Weights of a small transformer language model.
Size: 12 layers, width 192, 12 heads of 32, MLP 768 tanh GELU, vocabulary 1113.
Architecture: LayerNorm before each block, learned positions, biases, tied embeddings.
Training: a variant of SOAP for these matrices, 5741 steps.
Each number is 500 + 40 x the weight over its row's rms, rounded and kept within 0 to 999. Layers, rows and columns count from 0. Numbers have three digits each. The size before them is the row's rms in percent of the matrix's.

# k: layer 6 attention key, 384x192, rms 0.161, rows 231-267, columns 0-95
# q: layer 6 attention query, 384x192, rms 0.17, rows 232-268, columns 0-95
# v: layer 6 attention value, 384x192, rms 0.15, rows 224-255, columns 0-95
# o: layer 6 attention output (transposed), 384x192, rms 0.129, rows 224-255, columns 0-95
k231 100:517515535572496495536496501559516508471534492513478484516497529549535523492504508505470500527488501516492515575523516543497539435505507518523485520575477473532428397545534504548484451498568491500533537471467463476475515458526539509546488486505411481507481524477466520482514479540495500528
q232 093:577470532526459523472501517503473535501508508396446464462586494488484516428476538535527454478500541399388496503426493598375521556484505482539515531563490524469548489467497535517516540531511478453498435453532541502444464461502460564518415454509542512456553487491538467549548492501469575499
k232 092:483533525513543546482513517554462476510530472416447426509534471507458512504514552485535421456539564475444503499460495534477469471535508456619543539501538548449531539522474488495505562613544484499524492462505517486488485462471477557502409485463474488522486415465523477591511507522559524481
q233 099:544488504563501537513568474501505498541513572478515534557547457540478434413582487545501483473515496439445510481546509511499527526478438594525479538524475362467541507481502456512471526494436488389484454559527546506519513471426488456456534489520524513545537538527419494477515519471520449490
k233 107:447420482468544526487468554612484481509399574484434555479499530535560423510455476455503482519500482436447501457601485417542524512508496510552499466532420518493536492577583616463441507525470518490494489541558516522512493509456440449487434456418511498526491549534520524509439492520486485522
q234 097:478527552481516531430429521504530543529494431505433484536548529488412558489459523469420409522494469550538549546516520571561496414542534561478524534573508581518432481471421433509488524522491498538508543493513491484491473490478496481567483464472501452495454504462501468527476429490501498461
k234 095:536417484540573446476544500487510447546536508496484478557587514446505517456444516442457486588460495564569536525550503567487508525538554456424477386523517483552502445439540524484532564475523484519468499546482596467526452494458441474497499406513523495494513525528481531457457438567483545520
q235 093:481597519488460457436454531479513419486487510492388471502489451491439503435494570498549503459525480479488557502474496488497453536503527514475467528494509510549459518557516529515552453517459494518526512551532537492480490527496513495500548473517575484500559540460512484546503523528546503434
k235 100:448546496505498475567500452445500400558520497446461447364464469422542518456539519524514513449526484507440465543535483507501547483477551478505490511532465549520464519467503529543511635496486477494483508552535443477484494520511490499518490487482493528543444447516498476494528507500458510447
q236 092:562472517530456503437525477463469502509457531516436471488531485499529492510568516442485482581521535453552476511579499505539551475537502533497510460435464520397465556516510505459549493509598438494510491530455521597472466471475553457506509497570495458468525494552444461464604502441531526468
k236 100:456523465503480471509516519500483478525472496543519466523559502496504502603506451507511502550551477435451455479456598536471492516493506589498523431444428488421549464488502558491459556489530490548444504467463518511489555543585492475481525414480568527519568494450506488505535522471417482459
q237 095:553505481505580494541552506503476477534469506427531479512582501494499465489468446521529472523433530503526512541478491459464433524534567530516465551535490521397487542491517516425441468564554434484479538492527504574583495421569520568534500494549502474473514500484516547590458473489523503483
k237 099:460556465444507536506482529493490465412427450516446488504548474520471459472452499508450474524504528537545532554561493461460489533502551527445487526488439529450508479507494475393487557441472490483470555477479578475517568526495467530572507575484512564409506540566500572539487476489434354474
q238 097:412505503519540506502517502473533525529495549486522497432435494550500458577482505518504483514557490529480523437511535443495486552497502440501440489545478416516448512501541470546519590502556423548462560522476584513422498506584548451508519482490583437459571507484445494512525488459483503520
k238 098:471544498501447543480577512474530481517495484446463413481469542549443456508427498476547579552509517510513496498495480497470495512401491401517515505479459497570467500534595442491475489491529450563469559522521549460439522468508514457538505483477552496517568531484468474509513476501548522557
q239 103:507506432528484545477452522457414462541480386523392508478497486471492458524575420523532522513464495444542555509452484434464496451541479509500521482420444526525538518486403430455529503498504546544497542507507517489512481543570491544509550475602478519515516531469499541557500466523520496567
k239 105:436509484481526493478523472420449495476507432596478523483488496479427479469565461457454459508472486456522565494468508495489540417526574459487482494473534460470548493478473488517458500418541541559492485547497522463447506506415458530512508528485539546518522558487426522516501513535472485490
q240 094:446521459544486428477458489484451451421489498502478547491493516563528509503516506447506459502591519445524524493495510489526497560533547445497511511540521557492557532532483494435535541445451535480484503507618474506476530505540490464461481595556506614500559534469505581505533514511449472564
k240 096:537500526544469430495501459513565424508457573521527511544467410501515476454539524436444525498546444450501539501519456552499487479465610453483498555457573463485483448567513493507496492513439563424521523545557466524513558574516526436433462526494488569423482509451489500502460505505519508518
q241 097:536515558469472491511483455517444559509478435501482516509532493507503470445479514502537536532528497447569524454479540523516535463522500427511539531502515544464499510452533468531563550464507516563475444495439537521437481518554476460498543499490454459524492446476543528555435516502500494459
k241 101:464557642478477530462471458511424542508529477549506519509402498479519471476518519526519481519503443469574450522490491496477467539489493472441506521505508470422475494471525490529445538455538567591437487543466491531450502421511472571458562527547542488497512447456590477579501481493501504481
q242 091:510533468536539445493493496498493509502391485521609572478530497485524514509501539524488448564501577530578503493562511468575479463471469508555521454525429454469459512528517522498523502429546521640514498481570537526509502531527423525392520504496455459565442595550517484514447465500407504514
k242 097:492568498537476556538433498475476490484481521460527491479469536483465492491517505468465511496440555491552468540454531472506477500483476478542481521497499484513486526503486495482489450400496629471508504486506540498492560588494492533473587459572500533508494577452453474422510532503468451582
q243 100:529478480518499542451491610507422490507490423463445459451491462569504506536475494486454467454522505452472508455509498475480556517564546505535482507457548507480514557437493386555527481459513538496526551519432506517524475551461530445498510525530475464563492493466489533575554444439535543458
k243 102:459523530477480472534510555473570502498518405489552483482535472545563441533481450495480470556520563479555476512505483493495494515535477502531456484501520624568518462505501439576483463462532574476443533527547556568529460577454576483433461525508524452502513496537497493479575449489489477498
q244 098:453526579501518499437570495446528458521524461504523482548469601521497519446487533518476459461516478510562506553434466511468503487508510538584455459539489479538465473477452520547451513485501558522463496457535535509486469466486490483501441508535518551539531534482505515517431483567451495515
k244 107:479484546476535525517532494492475465508542498462546509520429479489479521467498515496495471451499526549616563589456476478535582463600547500513374497558576444463526512535565456516514486476490533497521475508503542525511528484470503550502499474525505466514494455488472525525434447543506503506
q245 089:416492547476500510452486509499555575464532585532563502434531529523551505509476451599524508549500414539433520541493535442501495514556506514521502478499515500521536503494541507521510547465546528581546518527440526507582431390481428462538535506538452551487523439509571583578475554494445515516
k245 096:480548554478495495484500462488470593445524555538578418517569554497577481478497491587493575493537482471484493529480481509458487498587525482435413528530525456519490474505549484469494531498466528460467597477493516487500480510531538461574470417496478475521520500487506501519401537504450463570
q246 091:460438437506473533522522487447492487523482403451416555508592483484491504498499484458486499543535475486558541483506441438402495472537535497503498489509485552463496438428445491501530506486552541546479511443566518530493536484480551596430468535480410493448493573527424570533485597418501514513
k246 090:543448477560471514457548508445449507486538500481468520555470480520568497507484529444449486509539491397452472467484504450413454546478523533581438517424463482419514466445500484546511500467437534514488495520540478476532485467543550575477425499532477529455487558540494509539540515482466521486
q247 091:500452564455481434512569536475504479506483535478503453554526527484499484479503476508509434499495445493507487525531526474533413476456507442480479469497514504518568406557483481573502504439516508431526459524495465525478544549499480463454507533547536495450505494496510448480494522503548454559
k247 096:515447500509503533530503483484435426487526509487492469539492510554448492482503492562561527575516546468447528513537488496506404426441514472482491503470568456518465436565575489531482563504472496449516522478523395473480461559421545504518511548522522474481493544575545489493534471549446453551
q248 096:498552440482456427435503472436483461483508480495478448448481492424572509478401505552476446508571550491555493574493442483498452535496498429552540467491565493511414480540494448505505518578512471524508457487569597510524549554496506607502448518497507433459500449491471471470463494523497407514
k248 098:502520462493449487525510483412450444490513527508564460440452506470511485515461552598387539512517526530518532512439488457494460512534506458595518470523545545504430543557538451441513548574527458487519497525499483489584471580480429541558475544486493522533514425480435472445584446455464534549
q249 098:512470449457475489528492547473471532517501449461561516457602452581493473470522497535578461491489492433483514473617498598490512435458483517483522533483514460423498419473429498486519488530510499484561506453496459466535542552458481460484540560478543486498469505544522499507534497510464507514
k249 097:486526467434436534456486536543488479492440502465569555538525424527460516417486411452520552478441573482557436518521443478461534488426524543488495549478504454479554499540488532479526442525468525502486489445545470480534522485474552528476538460574540544557468504502485442512436514529517481537
q250 102:477488389525538452514509493526493519472516445524500564544427581522484497434440417521484551484458562540537439476468524509530532487494518574467467505448457514517497452547469503535532394459506547551471524494475470452486541561525518454537446537455538499502423570464538510515526523505514416545
k250 103:560524478552591489447455492522487486493511506453515521457471544479464531494511483444501559466555525543578495515521503517512547518515554579462540479430450474483504501577443417466459463469472577438550548547439515515498499497457523520542493511459534512525466548447579465455515532463463484526
q251 099:585456483467507479389524450516458489439459522592553482480523545520594529542454493483410493479448457469461506489512513526439492431522509489502359463551511529499479572481436476522562516501494459502545538543475507468445428468458469461478473451526530529509495510481517561494465530463488529477
k251 102:584542505531496443492517491492453449473539504538539445554504510538519456490495488542485570535484477459492488519506585553515480452537437556507384523542524522456536567502417465538503484486495470470531578497454511536540423496423492465604529481524510531498481482573560511548468557497471497473
q252 101:568558525493530382512430523485565515538518483447547409468522507493533519496481488484498521540434436529480568544513509488434470554479570518506500485517514500524502516539500527430448566474574484479510487465469546522519534444483439507526529506435485491488503444452479523461529465465495439496
k252 094:448534458493533516550501505479502468483504515546475436500537470484503528455484504489466499537393498539449555537486461495523493528486583536542492458460519492457451539466384521467491548533485438497428548451438408520474529472478461460520445485488553578456436577543552551462548488513521488480
q253 094:515444499445500448524470559479484428505503516527497502531456519539486511534441578443521448509471512503498458499511533385567510477505475471503509535580497419469569504537557558547549455461463444490460518488468513481494595569504499476510504534514458528474516454529544515505554485488478437521
k253 100:493515511521517508500455500485513460483477536532503499488531408484497490542538502535522581475558490506528437607504570428463463546548467560549491515513492445476459533526620549567489483462562527545496484461472575526452458490452526527416424552514416448440530472482521550515566519446480501510
q254 105:537458485479474530480599401516539526552477488490473465477518500540501520464514521483486494491485477519561542527578519501451524531524413430447396522512513475519479475467473542511502507466514480524499468483504505579494469488498562481565496581510471558514378571599452471485506576485496463486
k254 106:499457433462530522445544519545451468539377531520557571585507519558486507485501494516441507538472493528496522512497530512506553509512446481478443490551516468503549459503435579509523559448463520538491497504535509506455488484574507543495531471486436496561400556567439434446510537479573418446
q255 103:478508493510471525485489499430595491521519431480491463577482521465513477534485467502494534528622519415553397490582461494545521497500406524471480548501519442532496440572465466499440433490531559499505483516532484514526449458497489464465579511460464554586452442558451471555456531479497482537
k255 106:482475471445402470482462464536472501536533534526494486442524462535545547487546477486516507479555562512552459447540467530504464477492422473468455466451487501506490500557502533533492407452473553460539408475541447390535482549530480467481535504458555582554482553547470507522440476469523512531
v224 090:504491525534470509471563497518554441543510470610517518496422498444507506536524505516530552476529543493553456485521462483477551524567528498516424506489488394427520488484567570525569519464544503507529475456444542554466499509521530518501607374569420475567514505465545503532485532572503504460
o224 087:455522492526563477543504442521532568552508543495493515536519540535494484437463491533467541432517504506462532509489577526537450442497486484487503471468467477621497563544453469420533467462517572474414547522573527495474495420518478531509413562427576548400508568493556480480455465518492507540
v225 104:482515536526559457445548427545456513570472490487525495506521443557526554447532495515515508524483442429588458526500525461481476469436533488507476451487458489435528542495494538460533470520532495524474569504506587512438560419473472465435379497486502524469409481519515464516438459546549506525
o225 097:489467454443475537569477520466588504513527504465501575501495454431491431460498492472515464439505533539415482496490500457564568570538425531550484527486530544530559437464538515456471515477480439548503397520492529503446439511489503601537600441507547510523528450479478564495519504495521512464
v226 097:470499558455450409525541453510496509465490534451540448538510517455464501529479525517484426455465512541522535490495491529419465508441454503512510521431412496522475485538529532460503469443538471485539406435479522474468404506563490468530497462498438496525481555478555593455472544460548507520
o226 089:444484558519522554515473494562492551536544454527542553461538511541477513464515511450568549490501530498488513525400563426526525508468549481414551472485557501474494501513505529466511469464441569605562597534587511503594565544461485512491460489548519479411461419524474460594490446480478491521
v227 092:556494530534446486493485509482496544472515504439515513510497494539508467520444592491553468501467523533555479460468512467543519511497439488502502448438502531516530503461463526549518424501489578475514488431487518501437514565517475507562561538459527497529509541523486451493482490449419508532
o227 086:468473442471576487527495525570486480494512468516467551506457513453492485495510467516517588544503498528453521534534433509475500581521559530423539494555510397504510512509500461452469523544497459452479489563507499492535447472481505511457444492521483539469538456537488484508528510467476440517
v228 090:440438514529455507520478469543518531436555541532557467547537467429523485530454482496550513519515525459539563495496593547531477538464585559501527474533464531441494456472558530524568417463472483472515473407538519452455532520515487462447483534483488467451508491486464429463504564509416484523
o228 095:470493514508484549538490461420474475554475435497487495509453519513537473465496444525485469456515548539434492470430448471529544465451390531484497416473511489560512484495486515482440498516477527485508568523572498590544535508488534512611481500563542509512526534476515565539528381580549503494
v229 094:524450547476521471483444601504448562526512504480551537421436531457493465492504583570499492481484477425472492487493585535497420547514457557517531443460545461505456520460416508529537499464454501588471502482563519469455466537535504476482519511474536447448496492493483573462499486454494491446
o229 096:459497514458479459493537467496527486515462547631516535524553527510543435506524468462508488505586476569512460497489506471486543510523519533479496509550387517503445478494493481547431554427419514443521505464459492519487472430470526502500494562517526567493424510533512484454512520513489479592
v230 097:442504495581522592547462515525497470549555539528561472427598492516566515505461520476500537464495545432522563518487522555480482504539488500507473493552501484502413551478500485479525469532490513502488505508517514447534473541514554506499490522533483451452532534494521537582494572545488514505
o230 093:521485560447499446419491475504530498519438505546464496535504468494404500547521496577506469488511439519395452488484463504538491488511533542512620453522516529514624472506467491528465517443422453443524511496429460531467487448518527473487478539494524518541504537468502480422517483481446472533
v231 105:556540524477483505498458559491497498526407515534462520545491543443447503532574606468462516513475500408484563541594487507496528487535556480504447459477500461533458493512520452472535571488564533567527483433509553513506527560485516510448522438466573478476436532540486459502570544542485546482
o231 094:479439470521496562433577472487498527543442496470473417510470543605473489497507425485514510547555541501484505529490483529482527502446552479524521496497566583570531572473478556542499510497440511414475501528514480508475501367497580461449519533447436529481508449540508515511451499499485563472
v232 103:459485506504556485575484489497494492508481425529495507446499512495530511568461517539566480481517496549519493484565479455544508517556485518472500522520459600454518521556564484470445480441495508463451538486421485540471567418475461493562502503581514513587506450609549522515525458523482616496
o232 100:629463516463484474502553553477494516521556604472491505536523389478472511505528524483473546563489471545438465511511480503480524487464595565544519518470515479505524509534495465563506430577531488491483460561549468540456451538503601500550500474459528482462535540502436487494450545535473445502
v233 092:538502460515505556478564494511490553483477505538449507521484548534518556528474446490518542514509483493475541432441497491534503558587452557544480472500477569535517504463455515512452456447546474509463551539540544550503462529435506548502490526533443567459548523434495537518529533407490533509
o233 095:499468515521448497470460451508499489463508484471569501486510485498467453458506486542468434479506518486559503524562500520474501467462529456453475522483463485498479481526520478453492530578563535462526507445494492515531524498467442451475547537508548501485487439509547445492513494541572489532
v234 097:475479511541522497544481484518532489507531529497553479541517501439454436513638486525516432501581512539528536499439531446481365525464445475422481468487512520489517501490541529494495509508496497393425531514487516542444483535479569502522470515540489477508566531462503532474572480490515468406
o234 094:527468491530554490476569494462497501479514347523537486471513495527537515486411504537512563504454445524508502485548487486563549490617481521553537470538448440474487481453491489487504501463466508565514484451464542481592477467510473476510533473456523538491470519473518510498506514490519486475
v235 090:453552511522461531530511490492448555525482507506477443418523515483457531477497481513481503493548515501561468561547441439516535578469491465408417471507537530419512483499418481506489543492561401468552477502546484459504399497521576559560487478487561537502492497496539445472468542538449498525
o235 086:545449534450539460525540511515447511542502534528576568546597472508505523537418489495545487488544486468475580480536543520451502491550466520506524625505496453534467515461575577512486512469477554523466521532460487540474518539423481445498457527537460512517585560561496532482539474467507477450
v236 099:529451572515386452524517503505470482496497510480534509501491546530476522522553565538535481595499539436437549448468562466539496513524520505496502448504432530464537491461522546455435524409490548555530552505516460527476486489436510498455520488541488502486429613497442485524445569541496559460
o236 091:521523479473556544495465504461508506552472545501485482518513471538584482505488457544413544481470436555484448521508515493521562509442428565480474470506554464483538473493520446512482529517468425426498514424466572468494537443538520489494545471569525477446492477557509489503533456448525481531
v237 096:562522504487483487490490500549544484479471549539465507547474464507561454473495450491528488528589482514542535529493488522570484453482446478512546512530519476455507505470474477427508495551424454531585555518523596529558475541473531519434550560497475555483507482517525528480524461518534463494
o237 093:457469435521509552536527503474499541581512563499540516463531502516450541561525462501534516491452455546485516474483523550494524556518542520481459481495500504528457514480505498562558531508528510471488507548455451485466564478516474447619494419531462490543501514490490561482528506476539548508
v238 100:480478509517600602471434467557545481530472546496512483485518521462511499500480499485466535484409408554499489537486517545539496559500488450482498440535438524513524476562517539502506505498577474501541483517500545562529548494509506552522567518475523459526548512520511436476430482425536519467
o238 091:491533456475451503511573450466534463396581510542507553525535487515499514497548505521566440437517585548527469537489463547473497447518486501508527514467527528506545528495466493450513489514426554475529532452478432498480581527487462487545473522464520546530459495511502562409445571562500476507
v239 092:491608475462441525547497517553534477524449504513469591536492449553534519456511482472468484464614498457468460443460487499530525482524433474540515520473462434456563510496486492495526481465499517484493493489513531483541540502542470484491484498517475544468475609490452486549546517496507434593
o239 096:478437573548573547502498534473497553496549479514509395538549507417520506543496537508526466499457488532506420561490544487521518506474560558484477383483515478496494520481498471539519521514512451482447504453435462582478469495494539494541470421552500493535506456456530534538509483464504526416
v240 103:473458485570521459455522560524492495454564531437504503461519512500473414426519527435422506563487530551509504445505564475430468519519479517582495509579465523500493491538544566459474536429454474433536458522476478463500553505508509512520450547483516425572568490475496526476441482478516505620
o240 101:440522413459487520508486469459491529490482497587540568491515489480498570585578491496549478468530563505514475504508556551520502458501491550465485510502465492464487461423569482531524456528560479566482493526485469507514537506558479494475506458595490540452443511498518525492490531529454491480
v241 090:498492412536499487464519532474518440516523497438440511490476567431493538440482526506488505482508426501484520487425508436537468552447533474491479452543537473574409480559581509518493554519441477505517423481491475527479515552454487437508514478589407544491528574446480541542446466487525562526
o241 091:503589539459521545494519528555494522462522564494483494486483469531512441478440520518489447491527438537488552507539491558462516532517512464452521514463522494466535448453489490514593551450545600473457578501492485530506456470586516517462478574386511530461550454536526490436632474577512502559
v242 090:531489449441440523463524485511537496506588534455529484436541453551458494511537447624535505476533506432527483509496498495555428452571509519559611516503590573510499540499515563540467459481587439550548443495509537549486469463483529503466498480509511525437499456519465534488413572527569491574
o242 088:439504531527514458495415493508492505516427495492497534544433545503570500519465543366488499530479546570540516495450528539553528532465555552535414475498439490486462527544433441486491471589437537494519535607496454476491578523525363496506511478443605472525458516503530491475507438509510536516
v243 091:458459521506515551560544476476445480501446506485463499539519452494606534390526553497496559480501522479530604492497509543537528510492536511516515486524538491484522521496483585559511506566477565455529501502468502542487519458555499491451508607573492427447491553501566507540490493516436511483
o243 085:544509434472566495459464556473499521447501521505542482523572543534445481570538536517537478495587499527521453523495477428467475543536481456505562526525483508457573514509588428429467523521509427503487562427487535597534530484551531551628485518513445553472485492464482533469541493480576477476
v244 089:546554452577466509532548551510500412553459446477464508522511466486495484559513545444477531512478529490498477489558539507532520507553503562492507462411507456546508462511470540491545487520527486530423513451421525523492569469507513501421575483482518527419527463407435591524503498499445558442
o244 085:478490596460527456490420479552507506494487457508523464452474514474562466402475389559469508446493511476510454482504451479509482442485492503553491489596486542457434591499432436473519504395515562458513390447537496492534417470509454501494441554519445542518474439543514491542504492494487512577
v245 098:495501573482464507518546488451576492480454506456512463523516442576519491505496494520515585490448501481494506537554475475449511409469530436511557563501525536448534499470546498494463501622508486522501514523469506517521455484522492478479404456542493485500467538473420462505455575476522469493
o245 090:514543480518585507524429474509500495541524442488460471527448534461515544489503393476445434536444525510506588526500475525553497515534505545514531530499485482553535514533499492450495504438492555524498486502632496513436508516524495504483549441457469488505432487458494508516582473471479559429
v246 094:514474448519546490511464491500500494501556540467469480511526470454520499582472565528510509554498479496584448496484545523482557523496499434468536480539494495521459600403538460482511482493494476554511504490453526565492478469484504430498550549495537424475524610460486472517535518489441470541
o246 086:486457508472490483564475437548512523557485509484503535505531516474543511444512419481491473521483490430422516468500496505500494507538475494515478535532525450411582480511479512485485574544563518526435498512520422416422502483502524540456515499419418581487498440482472523510511492514529515472
v247 093:538521477490547537500547447497502442560504504489575542517512416460440451441489451507493498461542460566523506439540548474533471458473468556506508472522482522528446483502462521528451445509518471546547545507491487482492473525464497478520504446444472454518510485494565443566557514496513505530
o247 095:496497431505534401431424477505485556489462487506439520414491552462545470483467554502466545443521542477481445494397460485484455503478454514532496540453487516406501433561496483503550519444519515493443485467476523433529509498545461499481506505473453503490494495547478567478460531515533510455
v248 096:505526506490488513498565494508512463457488556468503459576500565511444467525543485472470503530488542516534508567406532476494439546516440454513570504495458556483442492467553536514497517425494479524427514564533475452494458423502479434460590443486528536488527449455501541456535529468458465539
o248 094:486503472524530505452467450558447510511500442503551519505465537523476512438513498542519469468480486609544488547582522466556553428538507526521443507464477520436478457541451456467524483453538485521516529466479501515508511501475474540494503566559415517521505532490543424536458422515566511521
v249 101:543527419453517483485515493488529520491599436534482565461538547527501463455539459461540549455500484466590441455484492453478535553513492455520555451530513497536454448526489505553521495564484456506473461478500495517516488473536506467546471480566533463499536508463493472485486487458524541406
o249 097:574501561489546533515512506535516453553460498517546490512520484458478509549559554533437463519465481547485535554500440572500505482569491534482445441507453442531483541514539542591496542569520529524477493474513465489518487544493453559563497527408520560454472422471549562514478493545481498506
v250 094:541505444574483509489493510526507526472524524485547498495499463523423547464468461510500549522466436445480528510491511514425542543492491515515528533492489575521437580473470559535439575439531434494529515500504474516540440565576464473405480542523523455456536566428527516516567530525514553490
o250 092:467557510479488524503496575458474463494447480516474528490434474479574420517557541510494493517435526483553486453503548503521566413494485489528512496583511460468453439474468441520544462531448619483522485429543482603512526521476522493534431496493458471498455464527485443482491452483544577464
v251 091:430443492500513546532445521518481451512501453479524447602520511462415556510447476492486460486463434475423539477445498489471483444516449515526520560473458515529486506571527470447556456517471440412514485469532460545492577490456539507488468519521484553518562510489552466529500515473448492444
o251 087:629455452488509450463500484478484519486489470567511478417546485545495488462501482549516543464480524515519516451517533533506514555556544502557446477553507503516491488538531542533447478510516548530494428476433486505491478573524481495526538524471503502510551435495483438425513463543494468524
v252 093:441477490521489494556517443545485534461474520539522494559546559537502545520419534449505527467556438515446477540472484475478552532445500518516485566442558493518479467488455560468423470558483546558499531542502583636485489449459544519541514514464516523426535512529530511566499534524526454444
o252 094:517500466499520417411467547513584533542498466466422504497479493560519474542474486585535524498438564463540517493472493496476443444489455471451575523537470496515527545534578431545504510465571555461567456591507510358440551545470516517510510487507515479584519490468463479491494459481499487512
v253 089:490548518493506463512502493561472493435528586438513488448458469526454519442488597446525559452410424523508466469550404492543516529490479552437496548514485446534578495536517505499504454470503510520476478502570535537519453535512521455491497526532442498500559521486567499551467514508554450504
o253 091:521518551467428538501481520484472538530481489409429472468537544523565504559510490495514532496458431639485461465389564559462441477531454409519460477512530576532474461441481448466397498498497470533520526495483463466474553473456554536459503423599499523466496455496533508438523447511463534426
v254 095:449521471489531415530555541519540466498493420535529433515574516518497502555501592453489507514521439580508502493556469478469483535510484479458465493549546485483531497489528443531444547505488516533443517544484560450484487495571472551481569570511494428490543475505563543501471452476442496539
o254 089:572470501476508529528510520497460514534444581515460550502458491516520511446481459509520491460450587479542475503460597553550517488566507515541549526526486493469542608518471504450515471457506495504555464510490483479525491527477497515521522428481534513522497578541522448510579583465564513515
v255 095:487515478501504436554544519487536466501490534535490437467474506461467397551566476513499500365534469539503475470441510515510496487535508495525482547514487521545389494513474518542455470501450520497434499571508529524475475509417521510512504487492487566574483499412444525462477480456548546432
o255 088:472603529509528522469500466487491504491524447455491502565488515460503561426460546542497447496424472510519548534487459509525522487480464518463463503493537512504546449510487414431475479494560594478476473480421506450519508512624515459417452486598432454520524503532542455511465463537470438546
q256 103:553499520523529479501465509477544511446496511426489479473545441404533477506541494478551490493447439530435452441476436571484540490491512482445443476490520459517507511456523452457429435437475543516497582480494546510483433506472458453474480544579400463540531464516481455499473447525499526522
k256 101:539515458505442520454464529449495522453540423427510542431538558469498430508538430466512571479505511471411494484401479479457424489474474450498493493516526520545573528453485574456533497474483360458458518511454523503487508475426455476479514580481537503490501439485523492500479484548533485558
q257 102:514483468508430551533519423508544483487486480477408593534513553443523495477539505446471548513519482481486541531535494530443481517491508512513513505493485527512453471452427493503480568574467524445500483529563510486535399429454500474466529558464558463529431481512502505570437473506574485461
k257 106:524514472428502522473487551582510513517513522501527471524562439499493497430450559439525450517548473536529515517456594470554516437540526414479584483515522551509486507521524487509483491520513451519530511498577454453503552557429453575465528506540480568472444509490457492532493518494443518483
q258 100:509529476531549535601524434452544475516544506551483500546453538457501571514496522452449492437521565520481495492576454544514538465436510593535546502507485425476474548570500522446455499472440481476493530515514412533446521533528587486500473505439471529536540485533545431440560486494478520476
k258 103:506464455556550441553441529548528555526579558462488519507512508431456454583509463469570516429529522531475541514548410478530460482530497597582475521431465477440573467476558509548529450517462481459505527598559491550531480496508546449500530488421474583513477516521527505520505568483531548570
q259 110:535542515471477526452508425524512496499507548407556485469537537457518511514468483503498471509567496467502561579472485506515498444432515398547508533586525578506542586548497451506489514405513621433512505495519534492451381461580496540610462536471501440510495466483458475463489511558450519482
k259 111:524498543361520489466499464499572586520511519469483479503584546509505479448518484506544516483454480465519513498507460478507517516557483442605450477486460544489564559482570484467481544443472547488523569524494512586451460490558454460567458557465547498445503532479470476564507530516500497519
q260 112:482498495529529469526441516504481493529532480511473459478467495504624542542504469415476557548495547485552531459515524603457505493524436459575465499541437503550502511560458456528546546521479507514509482505497506436509507530537553527469443482491551497528446511483530459508481485454485538497
k260 107:521458524527562457465528513526451517589511489487496449463442555523500512554466462469517516497470439473488499428512547490538430518557484486465470508505457472550496578496457507481489553516511446412504435541589483494566461507537584517460548487483531481485521574480491448536476506529509583455
q261 106:506541535520563522504503547563505439527524414471485516506516592411483458443507458456597461460472518514488446473523464454525505496549516491515445551551436493498474495461501508459429468524440584558466518523481469496549514529498452502546422548476475471410498459456492522548488634486487457540
k261 104:465567471385568544446520459419553432485493534494499529533548552488512452440457490528516464446564524546478527533544434466499481556393474499516541483495480529483452491523494534453533449499512486526466551500499480536498526501435489538523482553466509484500521482485468521531502535542431462454
q262 097:495599522520490537497506484505452528466526500535545529579532448498464480514550516429441461461500519489547486496504555452577502483510580430491525498394500481559487485534480535506543537554507562569472545496503520430475517578494533437497503461556441478514541556534534531506480414449508507531
k262 098:412461496519469566489475516439539553554472507442539469489526491519495467542574496483539517513495446505483487496407552470530508476503586466543484526482479460489511443504535536526615537458498519561467579548542521519430611510588450477502507501501527503512448570532614495536518508557507460497
q263 097:521499485535543440478509493502493475547543449493524463555513451516494467452523526481497510535495485496409561506477420425454554546519551443413482465581468466586489498539545512555472533469504460509593544531522448513421502432450551448491483462502522496487489528480526513462489499542487501516
k263 098:531514490559505488498492533500545475496524500474554481461462576484522571492540536431490455450411469576465542505517474510537514472462554433480468458533497512456474518567468574441537514516485568530508483467507498460516444469494558492488460498499422487538547494492474477407518484566510417545
q264 102:487621511504490554500468501457525473448534477523513529472438509465559547466573430508466547486499504475471471533552520525550469502495545482471513570525483453549515504526539520516436501586568531499494465526495537493577517535468486389491525523524547479507527495471518437531525486550485481480
k264 103:498499491525553514467472476485523379514507507594512478489435476450542495434496460490501513498469449513466501531523501529489519483513495503471469513518561612529504503448501446554485408491482499476541547519524482488538500540477504467596458438465537520456514536568477508524612446476504465498
q265 105:578535563514506509459556549514445527509481514480446461482556547480499419487516475497535464435445507487510501473496491517498440581458591515521550461547564502455498562471410504542513550499517500537483497505531544542448513556576518483539446542489487444566442495420528506524529471512492564423
k265 097:498532555482494450526525559496567484550459476511446486485500505464454520514468461550518488481496509533523572500498458432421503570491494527458551525516541449462421472519553486495532435456495453498530519512574571504446480563485496433447409530443465481499476465514561495523451452481522474458
q266 102:481529542463562512467538499500474470490483560537494476570560464482521519506451528506501467500502476476484508487501493513548520504555521549476466452526493516388506470472522485484445500519495520555487515575514449448511480492567597473523503536497554529364488410481478549437520492447497419381
k266 102:499536553538506456514498501423556477550523471486430480514484489439524489447529474502477490497489536488493471457518430465491522559462540475533421499464552419446439523506530507498505537431579496497435482517513492467522508556550508452466518489475486547487502432527531462530510511406497414442
q267 105:559546486498479474501442464485452507485500501510518443493497532514591454493492518480432528484528562462470522434536509491465499490504471441525495534504544450512531525463500453511531451539516503515529490485515500554486472518516519516585535583490560433534484498500487499463586479512471506469
k267 100:515489462467516546488445502467398490449490512483504484470490494453540528519490481553547534499608510497535616503498462546426533537510518446515549509525551429481506531508492443567512509504447432486558572522508481499479434472527530496532540448478524470517551471482411481474562482501573492487
q268 106:509485551504487483431504542500430554499540506556494533503541581564496465562558519447445529448537441537480469462580485410474487503516450490487437453522479558540484417506560527516480583534540509457467544455563505510519544489548491394523582537538488504488538508526555601480455487527503511557